From a checkpoint of a small transformer trained on Wikipedia: rotary positions, some layers without attention.
Each number is 50 + 15 x the weight over the matrix's rms, rounded and kept within 0 to 99. Layers, rows and columns count from 0.

# layer 17 attention key, 96x64, rms 0.15, rows 82-92, columns 0-63
53 25 56 58 53 37 67 45 40 54 60 44 40 44 34 53 34 47 57 62 64 38 57 50 39 57 37 37 63 47 27 54 40 49 28 39 47 27 65 47 77 33 65 61 53 43 69 54 44 53 56 35 41 44 27 35 41 72 59 37 39 23 59 68
59 50 43 39 52 77 55 44 39 59 55 47 45 23 74 70 56 55 45 60 99 42 33 49 49 58 56 59 42 73 69 41 53 54 45 35 60 55 22 11 75 36 45 50 34 38 74 53 53 36 66 66 55 63 68 62 44 48 48 57 57 42 55 19
19 47 59 52 43 60 61 40 43 53 50 86 47 44 46 51 56 54 59 44 34 45 23 38 59 23 37 39 41 60 53 53 29 55 58 67 26 29 15 39 39 29 63 36 55 32 54 37 89 51 25 56 40 66 22 55 12 52 53 54 35 67 60 39
15 41 49 46 51 57 59 23 00 31 24 58 56 44 38 43 57 33 56 48 32 54 55 87 53 47 76 30 48 61 63 64 32 57 37 63 13 47 37 57 61 50 40 47 45 48 55 42 44 73 60 47 51 46 68 56 07 55 37 55 66 50 63 33
57 74 46 49 43 68 28 53 58 53 49 86 57 45 36 53 69 26 47 48 57 36 62 16 62 57 60 33 79 37 34 53 41 52 60 38 47 59 73 59 32 48 48 43 60 31 50 54 70 80 52 57 47 42 69 84 59 43 51 62 40 54 43 67
44 61 46 45 47 56 37 72 56 48 63 54 51 17 57 36 35 90 32 34 26 46 69 76 45 67 40 51 63 18 21 51 67 53 60 50 20 29 34 51 43 37 38 68 74 43 53 54 64 51 30 52 60 44 90 40 32 58 68 51 37 45 43 40
52 37 41 45 84 67 39 70 51 17 38 41 65 05 51 22 54 19 85 14 19 53 63 87 45 38 51 14 47 68 55 72 18 79 47 47 52 39 71 51 47 43 49 33 18 16 70 62 55 25 37 48 38 44 45 58 31 07 56 61 67 38 50 58
36 68 39 33 59 32 41 69 28 40 59 47 49 54 53 60 56 77 15 89 53 20 55 71 59 44 86 75 75 21 51 38 59 60 39 55 39 77 55 35 61 50 40 38 20 53 23 36 42 70 29 39 42 31 25 16 63 57 52 38 28 77 54 62
34 67 63 45 43 42 30 44 51 43 59 60 51 49 67 42 43 41 33 50 42 38 45 36 53 34 54 64 27 57 78 71 53 68 72 36 42 77 38 45 31 70 16 24 53 69 51 62 64 58 42 92 41 62 50 71 63 21 57 41 47 77 64 47
51 71 49 28 53 60 46 50 43 52 74 52 63 39 82 38 31 53 29 35 54 49 50 34 57 89 82 68 74 50 74 48 50 79 33 55 39 18 45 52 42 63 50 48 58 36 44 43 53 73 52 46 57 48 70 56 37 16 44 45 31 39 48 33
56 49 28 67 42 43 54 21 59 52 58 71 32 59 45 45 51 31 70 16 99 08 33 27 62 30 61 56 46 49 58 44 50 28 84 38 36 73 24 58 00 52 28 69 33 62 64 57 48 75 45 44 56 89 76 57 54 62 42 63 25 34 45 42
# layer 17 attention query, 96x64, rms 0.153, rows 83-93, columns 0-63
53 44 44 41 51 57 31 52 32 63 49 42 71 15 59 75 67 55 22 67 86 57 36 51 35 56 72 59 67 79 66 44 51 57 52 39 43 66 25 13 48 45 31 60 32 44 81 47 54 47 54 90 60 72 61 67 57 56 42 45 50 52 54 10
27 63 54 59 55 55 59 53 53 35 51 75 51 28 36 35 49 52 65 53 41 48 43 45 57 31 33 27 38 55 79 55 27 38 42 90 26 32 13 38 44 36 58 52 52 48 62 38 75 44 26 53 41 73 34 39 12 42 53 40 42 98 61 35
19 57 42 44 49 56 53 22 00 49 40 70 71 52 35 49 58 32 53 45 23 44 59 75 59 61 80 51 70 58 70 70 29 65 48 60 33 42 48 62 45 57 44 75 59 50 54 52 38 83 48 60 53 51 52 57 37 57 59 66 65 39 55 51
56 80 39 49 46 58 49 48 59 50 62 73 14 37 41 26 58 37 47 51 66 30 72 28 76 48 54 44 64 43 38 62 45 50 67 51 66 50 52 59 41 52 74 79 54 37 51 42 70 58 53 64 55 51 68 60 59 32 68 67 48 60 60 62
33 73 46 42 50 41 48 60 51 53 70 50 69 29 58 25 35 68 22 41 36 54 66 70 40 66 44 37 78 12 32 50 64 47 67 56 21 23 30 39 38 35 36 65 76 51 68 43 57 60 27 66 46 40 59 27 31 54 61 44 30 68 34 32
66 43 35 31 54 46 39 60 54 49 54 59 59 20 63 40 33 10 85 40 09 61 46 61 43 56 48 44 68 51 42 64 16 66 50 37 67 22 70 54 27 47 58 46 24 16 82 61 59 34 43 45 45 29 31 59 55 30 52 52 63 08 40 83
28 64 37 47 67 38 67 64 32 48 63 44 22 47 57 50 44 74 32 72 46 22 52 74 83 54 62 61 56 27 48 46 54 71 58 51 45 55 46 32 72 51 59 38 21 68 19 53 42 66 51 28 26 29 22 11 48 53 60 57 29 78 57 68
47 59 49 54 38 17 34 45 53 35 46 54 34 56 76 42 36 54 40 62 34 31 59 41 78 44 50 53 36 57 69 67 52 62 33 46 49 55 28 43 46 52 17 46 35 71 37 47 58 51 46 65 40 61 39 55 70 27 52 32 59 97 60 34
49 63 38 23 33 43 32 44 44 59 60 67 57 65 85 62 48 49 24 34 61 31 47 28 67 68 85 72 98 44 47 47 46 73 49 54 41 26 27 48 29 58 43 82 64 37 42 33 70 67 37 46 67 47 61 62 46 34 42 62 29 33 64 21
71 54 25 76 75 42 66 36 42 39 43 60 26 30 39 25 38 48 73 29 65 29 57 45 57 47 73 58 56 73 54 49 48 35 75 31 52 67 25 65 33 79 49 53 39 64 58 55 37 71 53 59 64 99 63 46 34 59 48 75 18 33 41 41
70 45 74 43 42 61 66 33 85 33 29 50 62 87 69 34 51 47 44 56 55 52 63 35 49 41 91 48 34 78 45 55 51 44 35 49 27 49 33 63 61 37 69 40 62 31 76 30 43 49 25 50 23 42 66 29 55 47 42 51 36 49 62 43